Each number is 500 + 40 x the weight over its row's rms, rounded and kept within 0 to 999. Layers, rows and columns count from 0. Numbers have three digits each. The size before them is the row's rms in percent of the matrix's.

# layer 2 MLP down (transposed), 2048x512, rms 0.138, rows 799-905, columns 320-383
109:404511595503514460501496515491567575467531513567515515420528486556489470504441500458491479520421587536516564481442426500460455455494427520454445521469496529492508455503433537474529510549544488
084:475481466537527502449539519474567508530543527483476463511503500528420509450506451535539476488529589509465486528452560526426492490551549464501548524606466426517540460464531551522511557456480528
100:540538534533549492537492542543560557515437513493457539531536602452535542533466543559552505483500516505555485539477513470559505517546490491516525544474424502468544457457496468467490504469532547
098:557521470487498457454494519547510490481545510453469481426556467524566496536552460546592543507567450466533512475480460516455465507510432469474449447502554529511504496511549495470480460525572499
112:484503453525533471536454521503494518433516496495396436506445457572587496408456395582470502558469513472502466484555407516443536482461499536486434540508497560422487468464423460460474455545476465
094:441546490473491487493485514522582539557490452485443531526514488498530500488502457448487461544593410521545438521450550473423443474487516498452515551510503550454537490508476476506473510515521494
105:544508577555490585437458495510534544514520524472574488499426485471469513537500472521565483489465476517512562443508449504486480522533457518456517521547518551501475469509474429543514533503435516
099:579583538586476534423535476520442523431484515490467528481375563565531506531450503553504508532509506474510443488511506544443534503564521517450532505531442505496472480571475487523465507436586526
099:453516455500456531486535448517496554547527525549500572497471505517416460525498451458576480532498513527577473475522509484504505468456501452530440482487492474435495462472523486527577399538445442
103:529498497511527532524475600490478494498453480520489514537497489568517546483478548479428493536534454478471487462411563485466553509508508540493498503537532483493520407546541519492486478486495517
111:513526441479476453551472477433488550492472451440480462528518472529496459463427505474416502414505498445504515507537489491560482531527551521475458492454580531507431456530529444492539508514524524
096:466453498437473518510506516539461557514501456524476493465437587482537488526465509522402468521508503482445469530509538582467601539494513465558541450416533564452488558472555503498476537540489553
103:473499437468513473490554467430461511569497520420556500411481529541505563577493475537513407507537512455437481528539471514455503479493510465583522576485455554437448488494548555444408523476451556
116:518521543505545482460461466492536441449483546478446517500487476493477511508437570428504474500531543482464512509533509539523444553483394545435575448549541474509502503436506466426481524469503540
102:503496562508500454475505569464499524486459460501459507488513474547532492536516496471540511463530418507501469537510498530491554547453506524457572527547513577453484449522537500559548583526439446
099:446459487528511523467503591413461488520500493422523501471493507478468493469485481468472547539472448494422489418492455515527554494514558456558529484555535490472489493472483467475529465457395461
096:485469487571522487466502513549517490502580541570485526476522509536463504448445484513567513485567558545538542542543430485563525502551533537524473468523473497572461488444489498533573548460498490
105:470549507484464525521503508494471495457495499486517534472491478449572511529552545541520503529571490538531524557488557589527433466451589533557465477502422418506452523544519525474535521530508520
100:353576513455501512484467494496525542503503543468525514456500541503469580515420559477471482478477448499466580428492603534622489479408511512489531510462549501512514574476465513498429586529545509
111:510498511544534549501492531503450465550422452504516425537472467526515596499442450526500493513473519502469515496488510487516510531590590597440460493514564544543425491505480578448543442489480522
099:550516453552438512561400537465463498521436491526595512472507579473413530589420470552495441450509423436493524491548474541521540500485472498515511552541513521462499544507473529475466477455536533
098:467514480499458558484475539470514577500506526521494482564494562566594522520500482472501502486481473464520534521446548462535484520519494537474543503470460543465496477479457525531489503576464549
101:473514469400521449484427477555441488522468490545521519494537618475471490527465551441480428520533445484540506525495489470508482406570474523469542541424534563479492487498521512486446434522505518
089:417532489588548524532519521462515538517504498492520528442481485487536513486505462523475438473528559559505507516566471510551538460479435432475448461509481549454516543497422529526460555567593503
101:524489510535530471506537535495493587495487548525455547486545490536473511472519480508440541572445523470549535472494524519503525489464500488546429421517517500449517414538507497488520457554542490
100:471522522539530520463419475506512435546504534453507529573483538424415546529522449516492502462526574477451516509502512540528485509518432483467496566506509552490491503493584583481504504512539519
097:455496522487472513510462519498540471562550465512515518531493541494497554511458499516471521481536476532530531424562489517489472560478547517489513503441508488540535474498467524614482510525528508
101:441520495567511514481554464523521524478477550495541514479486464450569549595448470468488460500543496404510543512520428504477480449466490522499455464518489489508462534504517517492464525577495536
103:524466477460489524521506560538424424545549475544549538474502493530488396499514487466526581517468491539471535465500517514494493582458473503502526561492468462544513489455603510491491470461523545
108:421472482592467530547446536527483468419539495552567437466468483497490478451459523500485533490383577431502445507542523510488450453431471516503441507521508442459534520458525498442523568539475487
092:552486467408550510525503500508522518446529481525483504497490464528544575483535466455532483545442559461556539516490504480450461512514527502514473496432436512446479436515483498419530475482534417
110:450509520567577518480460417506493479457508468507509482510526398549574577530425475468488487497513562403509436467510571539504462512541489497484514460596517504454498516474507482524540470474552516
102:441480482538467468547585464479495499487574489526549602506506575475497450494566541487516507510473485582481479460454533536482511541447521572544424510543508557558447585494402470528559513502448426
092:471530455531493456447474510535470566462514480501488587551463528406488490558562454489566519491486460485497483489461561505462464500520447555485509516546507567537534548422508493548469539544509459
085:488478466495528543469510533509525482541426555554493563541472568550507474510488510522488461529424451463511554522491569408407528484521566556495551541481510516581498448462432500567503527480479465
100:416511463496556550546458374564499469522493528468518473530473493521502534496514533561496453530502515495519491496475499492494461519461511491543515522514466519549501537451531481549369535521512539
103:489519542480509481474463498489482465467462543520438522471440557457487493545552496499456485486521524514537414552526527442467538536487517517519441497525513490472484401493529443467483468433571522
101:510573482496567520540500476528487536496575474468531458425490484540500544532491506540504445490417451542494478563492522488508519470479482467440531496522451499465492480495481523489483463525461496
103:500515521502446494529517599420517527471486482521487514482501499428507501535509536508500466508513556513409505507492478490522449441545485496495476496475560476436542475513475457527441476512550517
102:496428551498404492516509512526454532474492505492504486493461517501479524489548433469514458498484496525475525493471512459517468518494478510521525549492511521520449509526459509474596511529543502
121:609534536499511442498493506469502562423501463448504560429421485526608457525463493519495548502496449480505553566523495484535552515524514528522481480495555463498504492475521535555464532479531468
090:524436462491479432477462578534526488505502511494502445528544555561496445505522506460497451518489467478536526459469540490555488455517555492481506463486448554590536492489444480514480439455539464
099:507505474533497534497480520450503499461498561486463482501497478468503529504445439520473411506511487521495463499523505576445499503477506482436479490511509466518529517506513527429454561468433508
106:473401390436514526509516461564448460517522489486496519504508507543617478394507448477460499589502517493468535470554485477488520509590547532561513460508426536524523501442448517551470551481478497
110:490507543511523488504504483502475521571490432486507512533506496492558511521512504554484499528518503460473475463570482559428479523533491478488458517493563529523465534475435534570517489564517604
101:531466494490450481531446483507502462504485506502500489491449447563467470522444573573496470569484464507487477518489514486478503445449475594519541492467511502528554507475518493601524469482445525
099:493501458514511484525530409522442505458437505461456521512501494618556502482548441549469469460474481506567554566463486562425496464500526487411550489570562500493478561555470517515488558473549511
101:507464493505445496494469585474500496491596512515445483506419505574540418473401507501425465563543472418500482418522501513503530509482496503463535522525419526399452528547491521529583492467437508
101:505471490451475456479512480446534417514482493598516548522433439524530471464523549448495445496443512443503512507507505524513472539518525444534489519559391523476482534465566447511475477509523509
110:497506475545633504509460434454465457503483567458489582607488527458526458478463537475522523514468510534559593529505440415566494472543584508509515463447511496554568500467469535522546543521522525
090:498460501525496474522489489509530529469516533478497542544543537463598486600498492564494543550470497456437420468468490545423449503452491482529562518479415493462427512476507441472538480465519555
092:507570525614533450447518443467392444508482557475549502501512547529512514585520486553540477464522525515452509483487537438467431479440482544488523510459543550452523471484560481464485518527491518
101:514437454514424507458534447571572562553461482498472517446495524507461463564533544488472495461486545511482525464443451519463502539481426511531472512510484459518476473472467468468582469509510568
101:477512481539575486490487528513513478519498547498486513499463445523510544498458498495479465587565470554533391523628490455518534473493441499496494547472526516496484469477447539538534457485505457
112:496455511586507557468513524563500552456496522483463571475538478475503514540420564502476523429492536509499441498548526541568415527489541509444472489525486571480505463488487499468461542413438554
100:455438462455494536498456522529551554502556469480464558509465557527550512497534502484536451525500464513528510564516477522432483443581490519447440459486478483424465514459481547501451506418572496
111:497558401435531522516563527554533595505477563518460475451482467506559568537558565485553533475476494493557550407483425480485571485478486507503477444503473518526474558531527533507506497571497546
098:479513552514484562504516569483516551535556397497549510522480509466497533474502480464464487511520481439407510518501410500474452544519456582455454534432470528448538505549575505489508458524456502
084:518438500529484475529563522552500475477468509525505496546526545534534459455490507587585459568497551458536574484557579632470546490486460449451397424535531501578444544535508495485485461450490533
107:540506486466455435513563473470513502497497446497533446544446510469465485490480439506473516487510483557475440508531515509447461508504490470499504487445490518477483456459607481531518562504485523
103:475523474482538512490557539479486529570447499447458551478502527461436541545531435437460507540546510534479546512452525543493530527509471479528570542477467492536486553551432507472458525469555452
098:501538495464537511557558494461546484496487518545513568535555474571513488497559564450516487501477478482543477409514550572501453499532494527505502503570631539485517590487534485445488558542474520
090:559542573528526468512550429543507490513512498458535492494483469496437541525501436513554567556469529493401483510418467587435516481469499529534498545518501513465498511528509476466420470405439527
085:467489537533506526505497478504480467436551495545436452485552512464477532451459472527499504465490535383483525536507461612548521559466524440499434471541487538437524562585548464373485490420581483
101:521470453516549580489523486514518475549459479452536486479496478500468475478539469460475454466507445482541527484489530526494521546503433545463486486546515549562493456464454469518465486493514540
091:517496497478501477509501510469491502538488529437524495477529583422473444502480456423494509545492479482471534540506514524487477492530536501505495528479508476498513450435483517517474462496586466
106:471482547540467412532536510512497480517534462536494458537544521443517479495480501507462462513467485439524481448440504541510555457486481512548535456477538446499457465478485577464489439492526536
092:471527497460554480463483505579518535534511449521524512564549541505477573540477476478551429500475527466557514492520548478517446452562523481478429495624476575509467458521438539543541498568525536
096:353575461478484429508503477512422446519556568452464531473450497525549569539515523455470509552486500539489528580484461451372450510470457556541478532464523472535466564498487494450500468501480445
101:401523514463499492541500509446536480452548486451480478471454507490522539491486519486474503510529406413525556529524535462513521449537445489503508610539484544450550474524592509498434458524550500
098:561544515487518506525546477481480503562516492453514515489504500493489567582498450498475518531441464490480480499499445501477464418501545540445551516498418454481494429523430506536493409545508533
092:475519570582459408481520459527502537469447539496473516454580589483475557520497548442506544563568531508517473437430499466437457505447424460576464558557449396576502441486477533506480471419516518
109:507486480509549522564508478533510532522529486529469410459487507468533542509444559502528525429518488509510466508427548594476487512528527554482457428551537527546583500475483530506427550531475542
104:516418482506534496536469456461463542550526510493480585485562516571537486526481489497466445432426489485465510454439504483485544542575496417495466474471430449485439398475546544451557474456576435
103:524592478540517466536515515453504448509547538504513508497532545520538495478539531483483470440455514465467551525490513488489562554499499475499519541466476506446484525493473510490512451504444514
092:444507483458535466528550466467486465509463501485549440483538584445471560557491531525565518517483585448508493608449432503502578506453514521481552538536520448467460492472414474556510576448486486
109:540483479555462458559502520524487481485551515481532525508513455468516554492522535493524509477541481555498492434441477471496448556484551463577462478510537516486492504452473433519535584445451520
108:521417517517443537489562497524456452453517564461572573492490560565414505544544467506472491428545496498475497456497506512465506518520529543546488515439500446460494483486484535546499477428487475
103:525516439506462480497487593490499554506477434533518530469408510515530556477519571489524527517477452509514490516523517520458547474480470466421463460498451517498481484490521463458461512486475544
099:530513490500546542458491502452505537532425491473427444461509572447447514527483461521526557491488523478412439522521493458503472476424580530516500525448518498463462471523497515586521532533433537
105:504476496463536540486476516438520500547553557520477518505502485478496479456457521456442494454495457495450505491554576485580484517470485473475519457541460489500446493494548500513495518544539489
097:493542510507483520505489490580510507456530487487541546455461541558507508479556473443542537523494563498456505579541474485494461540479506437452465510427486481517509465461520432518499488472458473
093:472586558491554536469535459404496568482538558555474575529496457456498557489509497492479576449516515530438498497558540466476447517486506500465541468513547574509406490459581591499427500484479486
088:475541518510517464455459483532487511429421569517541493569554552536503540520483482469492463546463435459513550442390441467497545478485558587483543580524506459511515503491566412490507530422473465
113:482567489541495424517508473450454612413487513474515575478486528484523536502545529575430467489511503486508466462518410528497479474494485486471501504461496542459569514461577478543453476509502502
105:532560487496505456489530489541477506592490509462477500479511495485572429490533539583497518518457483493525514456448503562514439494488494476510557499492434509496469459509488482473483495514536449
099:569421525524503466542497472476501583471511509559499535436488510506571446527525500509489462536565458562440641528554415515451494501491476496497504488440477459536513500481537565520564530470511513
095:460476520503455465480427485479562475432501508515522501509519508476498523556532472517466581533474516529523526559489405508460514482452477528477549483466587511537498473425472520468506539522524545
098:517474442453527552552536521457463512548465554491465433489528542390527529507503515491527501490503460439492499523530464530556482529487496503441544452511537441483538544467510516526536498494450476
106:515513500517451497456454481454504495502502516507489494532548494476458449498519507425504525474492552505589464482460479478485540506529511529424447503500499546499544515473523489471585512401519530
103:553490507409542504653509534489462549472490498502388493493504500584471479423494501469475492510503430509445540507508469569489468515459537483514442540514478523511515410487492493492502453555550445
104:531513424433564473476525465460484508538545507492545503464479445522479457404541453557526478561562545557457496452573522416534484501477488506516528602498509510484497477454477464562447559422519555
118:461507476503473482501483534486480562539521520573514481487600429458496520524499504504515531525421513550537529390487538536511541482512585585537504546499545473471439437501483534506539443467550468
097:513518520536484511480501513581515530461474514470558433447514473566492477480531460493568552496500472491566473486453509494501547516502454553520544513438494456530462435552603508581551582419541513
100:536478513412499442554534538463471460540469460481489553522517530501513544565480506473502527505516490565485560488437489434485508460473501483522536507520484531499460520478455560501456459544506455
096:505526453543523429460517529495510484481512617533505551497498535488461527469439479450494515546577525466460543494515482428475553479484578515413450486534509462533507509551445500476505427513448504
094:444457548552468435498453480496517494424531491501470517450468493545491454463499478441583412489514558495530489552484513440513531490463530449508477538497478552463471501571510432510486597553538464
103:466516585508472452550479487566513571529502547536497500583547559501503454554506503481515526556477518495482433492417470506424490495545464496484505534526532515450515457477434517501525463508499457
116:508486559467501528505516512544480519449523533530433518481442497569467571486465519542482532498510528530574481469508506518461446516492411487429567457521523469510499548466395523521483447509583522
094:473502514556590480485480504446518459482507490482554487544502486421535471485527565512464495475520586484445477571502509488508515511530470471415570541544469510508518516505464579497442558514508506
100:537463514481556484502448535519533526507538456431497557516509509486487549518463447537491546476518481514592478492486563546520468524491516487519564492482519538511542502445452485480499470401503515
103:588516465430472505499527537465542490523518521487584451552535472500525466537556492501570537530518441559479549418498398486518487421467527486496544576515522474480572452512606450510495474560504548
094:507468487468496562481480501487504486516490420542543542525443452464454540465582455391505478535470530513455547514501526524555509522502523523415501529481509437503483514440494461498486481535512505
097:479438513490497470424481484550465541455482545496502502511463505497511559506531504527477487506573502549466507490540527541517601591503506431496496454483483500518449563525517500432483561531518512
105:489490497519470451534522507469488489514479490444507479496453441472514518523516475463465500502457505526420440538524542498530408476519503488486540522480548521504434406460474489461524450446528498
102:535506489530443464521441524404495535498475459425514540481455528479454510532506460487487503519491495560519458451423482462538459479476565527460470503501469493467474460538511513474504521442471418
109:467511503442502564531492507414438502522494576517424425518415460533543463427559486561512519468439560504463434521516458508446499482517449517505474506506591546479557452515545437481470526512475531
# layer 2 MLP up, 2048x512, rms 0.145, rows 800-906, columns 320-383
081:479575475437528472544489542522560489545517529419542515436514593410461510484498452503507510444441517473478491458510509477520514456483457461546539524432541464485503439548428535505504516513494495
094:513462435467388476513530549460579535513448558485518510520496508448526448488457490513464473521450509510513490501514452489539454519502411582462499471478402409536497452484492539530548527548480478
112:539472492449478533521425474482528515526516417502473460489444459481507570447530472591520507486440494555493413479530552506492418509519510472487559530505544533443492533548457467505450494509463530
112:474502478541445486562486490502556421526562467521481460482478544458471532472486574485464558521484424495471559541447442490508518504484515478518492538480491483517444446521511547490482459560461439
095:506501480600519509496512575546528530513493530447500487543444529487547543498498498461525509547458472478461600500516529487576547541521546539590571444529497507568545544514598485495510452573503519
106:466471457443508467480440463553490518486469511439567480547498451385464525449491530461527513457426511473514531396498465477532526491518570467447493446470440527568492476481503466496578510510563455
093:493524493482502487579508438539441531480400528404563544456513539525505500565502452471452467546541472591451503535497516478519504494492568492545528498463544438503466477445567556477498520479487453
100:509431505523509517439494500560511509509472495481507475524467429532451443551534545465468531506576472576510515479505456423489526501517486467464534510520505477500542489494439491454461392426557536
092:453478467523555454513529474452583520530448510535527475459490566439441480498527467507483488484482545461508467537500496488403532515495469580506506458511533467520446541559466482533504496537492485
120:511592511523512473441512503489523524492543459493495492475469461458510403484508567566525513515555468481573536477524445516524507489501526525468503583477495503518492470510488441506521469511554494
095:499481477514525503458508505495504504567536517435549542564454557533506464509480515608467556538484485539494565481525483492557571447570544544509452453545528482484523433464476545423519509482527509
096:463514423478527571486521491430511548504428542522502518550492471557484472504469479548437452459534520521514509441406527538452511532507507501583483560489530428485466543528511534495489471470439550
126:471454512533432447514475472504582548561434488533470476501492448437468490454452507494478486518472551454414572489487466476530546465471499495489445556467540501493530405539481446542557460536494563
102:503358432547438495435511559541485525494596431458513529568485520526556478480498497501470502451472536539510539516484516441532459509544503513466481438578490529462499503527437520483410506502526459
096:552521485490483505495528488522518512541456477534502465504593530429429545467550538530450541492497460514477460509530464554507538480567435446552493526475482578480440507506528466468530484485507534
094:545514522524468546472549486531527502575434585498541491616485493482545467474496485523448493475521540491494531566484494542538558571421454519513457496506495455532511519522459466462550482575559528
102:521526460451448506539461554483513432477550492546475483543509443550562526433435522542478468470501499530484539538497567476481471448487525555471487505559496465539448511571526536433513486512505485
090:562498587526510474511553514551543506566486478475490535460525454487497519508507460507511474523523500491578460469465430502524446472511489445410499561526462491396480496466501527484535484462522510
126:500452490522513450446521426562494493518519517513487593518502522487546434498439461502535498521459512519479537500493531499444636494487496476440482472459520415499508514524518483513510467519539454
097:559488467511460449500530471479507474550510459515601449567515527461410517485511524508523526474514492496529564556565485504498523445530590459536459486564486464546492521484407496488481496527575536
098:468543515526503491555478491576507519505470506534497477492525480442481531465441440513505468532512453532394450527518484555404565440542493382508503515491495478574474495485406442548482472493540498
108:512504533467403495423449491450468476521469430472500544494546463490460500446534484529466495531500497506485590522460539439531487554547485456490488515457442517516533539526479587427493448455467448
066:509516504508459532466543500449539539494462549492493525535536443514476430513556475483512475516514546519520535411557455510492519447431512533511526521544552437525504516533507519443476465512489536
103:533529514465394505496476505533485569434407518492499483450463428525500498391467583491436574508484561572473494479456490495456552516517611480434499513512474484503561500499501467523524484477542488
113:424475501527516541441488479551533485505494448494488506554446536486527497518497481448500465468518492567540513482583488530541537429520530513421527457514558497491536538471465530485516450561477507
091:494468538484446472570542571532513513441554442502468498532446513511465499552522441552575528523434495455526464497397442488577448448544546472509520526563479514520532472540524447447546476483482531
101:465524493527480491527494520437540486493452416477480556517532444524495490429542527434554514545506532496446543455530439470542532461537480501473521536402534497468500508497482485472506504597498578
117:500492514487518536443495491543462466477497477504504421516539448513493488496512486522465513543461507532478448503523407498534427481505464500456512466486463519500588552475509534388517539556516418
108:428472508465478489511534546495490464426564498562549523429497495502539467460440605513472538502467542484492448458566518456500500488533507569514488464528555499471514444566532405470505573528454543
094:502533437514485498504546523473544548511453495518504517563518478497563472484456428514493475469516534514560556527537533500552484567434532524510491442475473499523418569493521511428459505430545519
113:498511471460455491455462474417541488480506471461504492506519467501492382456537531596490493500505428575535422522500492515529478500497412510485469401571477436536476479483505455477511549549524500
094:473476449427486450437500539540481587479449559525538500528478521473502550496483543501527448524445408513417506560500474544473573519509516563508494487487517530436555488508491477550533508537594504
108:504487501512541518492491551471586487456595518528587490415537492487559481470510486539401526445422511451512480521446486564568540473459525474482522492534486431531546457547534510469476521464505479
105:493432552514453509490479543568485523497551482492517470495562453518540441512548533450515540488601530563408482504525501485531506547504472553520523395429492508533469446568483478476443457537527466
115:532511555488531512514469491528459440500524447530486554471499531517590485476531541545510445480429495528482444487443480515526538479478517536506530550545492484433512521601470554486432496544508506
094:457485533467489514571530516596515563475459436505520543470477473482527511469579535512522503460453467571440406588575562467475494468532511500484497438448527457460525533549398519488517415447566543
095:479509542469482553464525495524468478422491505506551568492507445393461528450490465441486516505571439460490496558539533512439555493511494487507438534528551526552505560464426616507483431431513520
091:583511488469475532497501502536505420468534529459507469492487515458478481425521513519521556475570459519492442532470503531515555492591484509468485529465533449534497548530491473534521430513532494
114:517565509508561507466408478499509543575437508499553506474478469533444487522540526484594471513498474464494423517443474483450518549500465453533564462490446583428506546500540427487505515486419560
124:522433605488437541467597496525565465512500497463514484451416493526463466516482490583497470544493496589472504533528506476401513417504543519490539468467471507502494495492450556392467543542563514
083:550508567445544519532575579462428483516497477573501521518428525461514461471566575547459485548513459514487494446547488500565480465458527509509456517497512484555415450465472485453424484480404487
099:463463478545413546523542531472512517515464550506507492468496507528532534467535461522494472471512411509530532417571545542493462451478488455480515513560475446521426484542479472508545566499472564
113:462512475536479515459463447470547575475495470489549492565464436520467509491502504486551487484396495480439486492483507447521550518514497529512516435412465503493432460506521474472515541512473501
108:481468570449572577463538543500510519490514509557528476491571539555513601532463475505413399514502493500518518550474542476482525436461520483465420426476529469520492568527543524466437453426564458
109:478491403489559495568467483508537445521566535472515540485530454496523471473610553476526547548574431396454514458442526484527529484514460544537486496468574511511430513474481544494487468469470563
097:516582467493523524564476475502486473517475490507490477479496559560510478473549510449461489432478521477503470465516439456488554471460526476495454423507563415513533493468528487522532540537513487
088:542474457493515422487498549466546453458506424493484541537610444524502481432479529546493534561493493536471508576440478417482498482603439528516498416500536489566501501558532468523451490544542461
101:454518498544512535587505569456529451548550512503455441469540440503487536444446474546477501519496506499489495495511518522478513504557495448490529503511464582579443488515488480548434509509447532
114:566477490472497572526490533431461479532476515466505559558512520510489532468584557515486517546392496496553535469473459455469500497516539424462493533523447476455488444430486466507589577535531565
088:546561462465523488487447473447457523568439463549526484490512456478449455484504488502575475532515511506495515475491548550530533512458540434512467498455503469550503504494440516528435541458447474
084:525494483539502464502486568551519505571485447482483488523540498540447514500511513510528578491512471529470496480586477494541564432476491527526516481466559496538462462459494459498481493510540539
098:494525550460444439481597496482533512465462498532444499475542449500450464479466438499519548495428466488480521560524483497439494465437478511531404489537497474531556585516416487503471457468533478
095:441473481523551526549534487505555548497488502500468465525534457516483510476492593468533534517484521564491507539491487556518424495560486511444488503507482447506535441531490495550468468534450514
110:547477563576503483423524440500537529440497519513530548564451464479506442505531484414493545505416551471471477499560449506532508514466451557516547435445498509560530459490479594442447472486463539
094:450462485521537461464506511508518499454430482545528532496546467507473487521513464539488544431524489534510483452415446559558436526476452518449477461518457511440480536497516583542571546508494534
119:502530521483451470533499496459507521511569531526434472466482491518408537450427517552592505468554445474481522509468521516472561435563574592516417468452490454523482512491532576454484494547520534
093:509531456473456490556531594447482509483527515522482440471482485517517580465568584584507518479457513476550528444467527502508499503506470511470477524491506526466485506469488524520518492459434460
098:528543502448514521485474518516502588530528519410452482519556579497509492541480404451605487519466424480540454505510473497528505551544530615499496466610479474488622511509521494580512558568599554
111:479478462522571565462565541538475469458524475486522434469456429436543522479557539438480499484529495463525484518478501464483484426504548487529437443472538488562449468517551518480516510541483430
086:561518503534511490432511564503488489512505510470502552530567446481530518414498499537515547483485433464507517474466435468459535499487502543467523455489475488491466464557478511498516586540531534
085:526512521537531506464470459537484489551486464465473471476509435491484469492523493503524506517432532531447371493524544447616510550479555532542572509557515445501483503506521517481495473506498584
081:418558462536484437528495466515522519471508467516529525536506427519502451448450461461507563428507563553468467505533510459562523556485476417503501520467520440493532509540476407476543479511521479
088:484450414463495487494502467459468516478492479470545514489549521502558509527475507474483546472504514544555486474485533467401475481473486576434503529421530451541538322550451539486418419512506502
105:433466555549496502410501534474525473491464511495452517474547524491598516480442527518493571508520530470392546537497483434445557489440513548523454488531492524459412540597507572571490582474492532
089:505507481486524443513465560465471468510481432508493409515467438455566477542452502535483480485546419544513544499511491591553397414546475546501506465557489471449570504572516534511470458590558492
099:565498550484542525479536507575553565533497543513619486532552404538498460448503549538498479518519506436538428472515537495511459518548535545576517481483509498522476558518440469560484502505501467
115:471441540518453490553485557480458488500537542442519555443535509458484504440575462478430454563462563595532489582549489461428569476534461500526495476455553515437518539447545555466474463586474496
092:520471564541528552515504501513506495556449462466436459469436507518502483526546467517505550498538554507503504456542479500530518450471487459492538554477535512530510490453505541396519475507517546
097:499505527558538478528545554599525557583431483477529486472504467527519499520456524538517520540518471467552488482557575468493493467466490419462493509514476487527514529518499530485480461454508498
092:505513548551551516551540534503486395474574476514512493532561480485425511527442488560455493509462484541474511448533476562498540557514551515480476500505504475458495510524509549488397462485506442
076:538460466540554572488468501522595505462442542430544508478496469589493493421490530465562498415441520499553524543483529557501515491548535543514467474524520499539555554435498504525459540510510493
105:528517507569440538460485519484481561480509549502496491501508468500466471480498539439499582627526514423466534507518489435507558524466464508477485481443454450489520486590487512496524508461551532
099:479409523552566512544583522486470530565541457445471526562491530488484584442460460552460470521467525454485574474489431510488477448628471516510462501486436423507522452541503549511523455504546523
100:456529518499552471489519518540501441529468460509507422514506585410410541515423472486549525552477487488507491527516507520540508587454546500543484472466551452541461415453539487485421520475541494
087:497464454430481532505554528502444485505488485519533417488463531485492560513549515444506492532496546578489459449529516521477537527508476549479535529545535477530534553477423476576512571480495564
100:498590468476610512459537498491511519492512527503457507492511486501465513500402434483526556456443504467556490457509502465522429537495485525457504447451519441533458563490566557471485503505513525
115:503543470505456515567433513487509418489463492424543476512508485534492547503458558465618450458534488506544460508551540526502483487469490515555516514481502494486553480476513478459450506522440498
112:536497497486505542484482594406475528569459502435527499430589430613474493541444569491460521568495497537612499543478419525438513477553534545504494545480468490529560543501520516483503510511488415
095:459555553547509429444512527501438525467578477516508468571502476467511545446419548466454468491483505445499467523477550470485579509494471474554426516514444534488440501481546508515430482503550428
106:486470498485459492544475493520509475438512502525559548534418472570503521420465535459453517478459507582525455536513519488485481599522618524574439431509502503498504519486500588433521480567439483
091:479591458496479502567491528507469481494523596557572528541551511569564529467468372471488524496537522443500451512560511504495466487492489497457429496481543510463510549500473568479527546475533469
088:456508481518504436522528474507492479450472484587527425503407492465477481468411509510464524504522475526474527566554556508513486504496534571516445538442459383530494491532575454536514439545526532
079:552479506496489461516478460520486508450535500542516464463539477463515503475497473404444510438490458487478496480481534586537447546484547478535518448523511502521482540519509580460516481459502481
090:503479516487434510554505593494473476440474379466463571507519534550548579401526490534491475501519550595491494507530520436501525473491495473530459480602578489568522526517510522482444528529496534
123:476486470469550545427501579502506540427474455536476529561487487552483520505541462493543505505543488528483459532444514465480563535517493476479440511492508459502488565485495573543475504566545557
104:525482491504460468440517504469497532486490479465529497490503553494503457452453543592435437451567571490466516492486534490505444404550502464482486483567518496461496495446515513487465531434572455
096:518407483506513540521536543481514567567555513511499525476461455478473505521508463445486557482518514504457478554515519507470491532543485506469542516497498475493510559539477485488510487448528437
095:551527614522471583508588464471530560454435546501513493490478503492401483519545476522435477477461542504468490517561439477535496514483500496533493551524500572530554563486471497574516349493539578
106:567501516520483477529526481540458445491481414528445485468485419472517553474463521459448499466547458512445455505450530471493517478492518503507483476550506512515480516559471565489459473554524519
089:629481520478456425442557506505492531438512533512427504416531478435494535444469527587476489507467477490517504550445526537471543513501544450457530518521476483442530567514462539472517452440544574
106:513501471514512513575457505493520491579470546497538511445463516517469473440462443518446518513540484444566496466554489511484569520458476550443472501456517505512566524499494431512501535439538466
116:491519532445530500407508497462568559504511440549480514495467541472456456467490512474468444524470409511525503489478500523459568523543502500474427526527540515505434469485478539553490475550538514
092:518477525462446519448476542498492476529493506528472503421550462472442543465497555519442475529488512440406561532419515453514509583514552544528546510486507543472466526514446529438493534524471487
119:483528518448533484493447493538542471478542535428490515550464520564473515502546535510443512506562526519502524481528470512546500484517535428457485486428541383422578500554502536504463515547501511
093:521509540527483494546477474547514549502523490472542437597461516518540520560548507589492476507453492503469441468386566531480518518532481502572512542579475545497504553448535433619497538496547484
095:461469416455513423581487522464453461513585510462508504468474476482471499490494490460459541476455480491494533407534591489513522508474534494480473480462542527534533512521506470472510539523482484
106:469463578477510476463479472552546470509424532481558483533531493459463480535388538539419489569484559468488570469550474455477514516516551461532544451428444438501512515550470428403489465480539498
128:530460571432437499534448520529555433498429466466519440507484521515516481495459478524481540543521496555482456511537509476516501516431531488452490504543490482482501560536440484542492479470556518
084:476465520501482589439533470482479543501432515543470565385556511501442479425477547584541590526477495550510563488444476483541540506452453492489441515495484484462466503482435468500472449485517540
097:620458456525445479470430547494549546489453545535522465544496476544539494504500512513519562466488525477479529502516491490548537490516539546455576496430439514522510549528557496491551459508495570
088:478496502460493420439537459469524524538493581524449443437481432516507451502492576561498497451458536391504514508514550406545572508557462503480478420517515513515499494480484555484478401516498508
091:499543461474491511490482435451511472483527491517483474534547465507536529551544507519494480531451483453480506521534446415502511481547468529539462449520447468532521574494529493442517499595545444
101:497507476513490526489482528546466520520460606456487526485525469523545446498602505535475506462484509482506504553500487525522522484528533482475481451512501448441540436491523492520516479517517556
107:467501524541566498431496508516512465428519491483552577487537491514502529455504532466535523453495466454450456486392506506494559534493577480448488480563510435479479506546461459589519504498477491
095:437428518521405457400536464484475441457516454549433479424533483363482495489422469467492516514481490486513446436478566540371482413526537474545399510504504510476462509480484511562488451454565486
109:472508472548465537449438510546506517526489578496605505565522483466490472489530527457443544481536508566482440545455504479538599501534473450495451503479497433483567504475495498522476395452440521
114:535487476401499526500468465548483511458543515479481532451433436490472466492509478493454533460485446436477500542416536410453572538438497448549466479440471509508500495477493439483483484500447490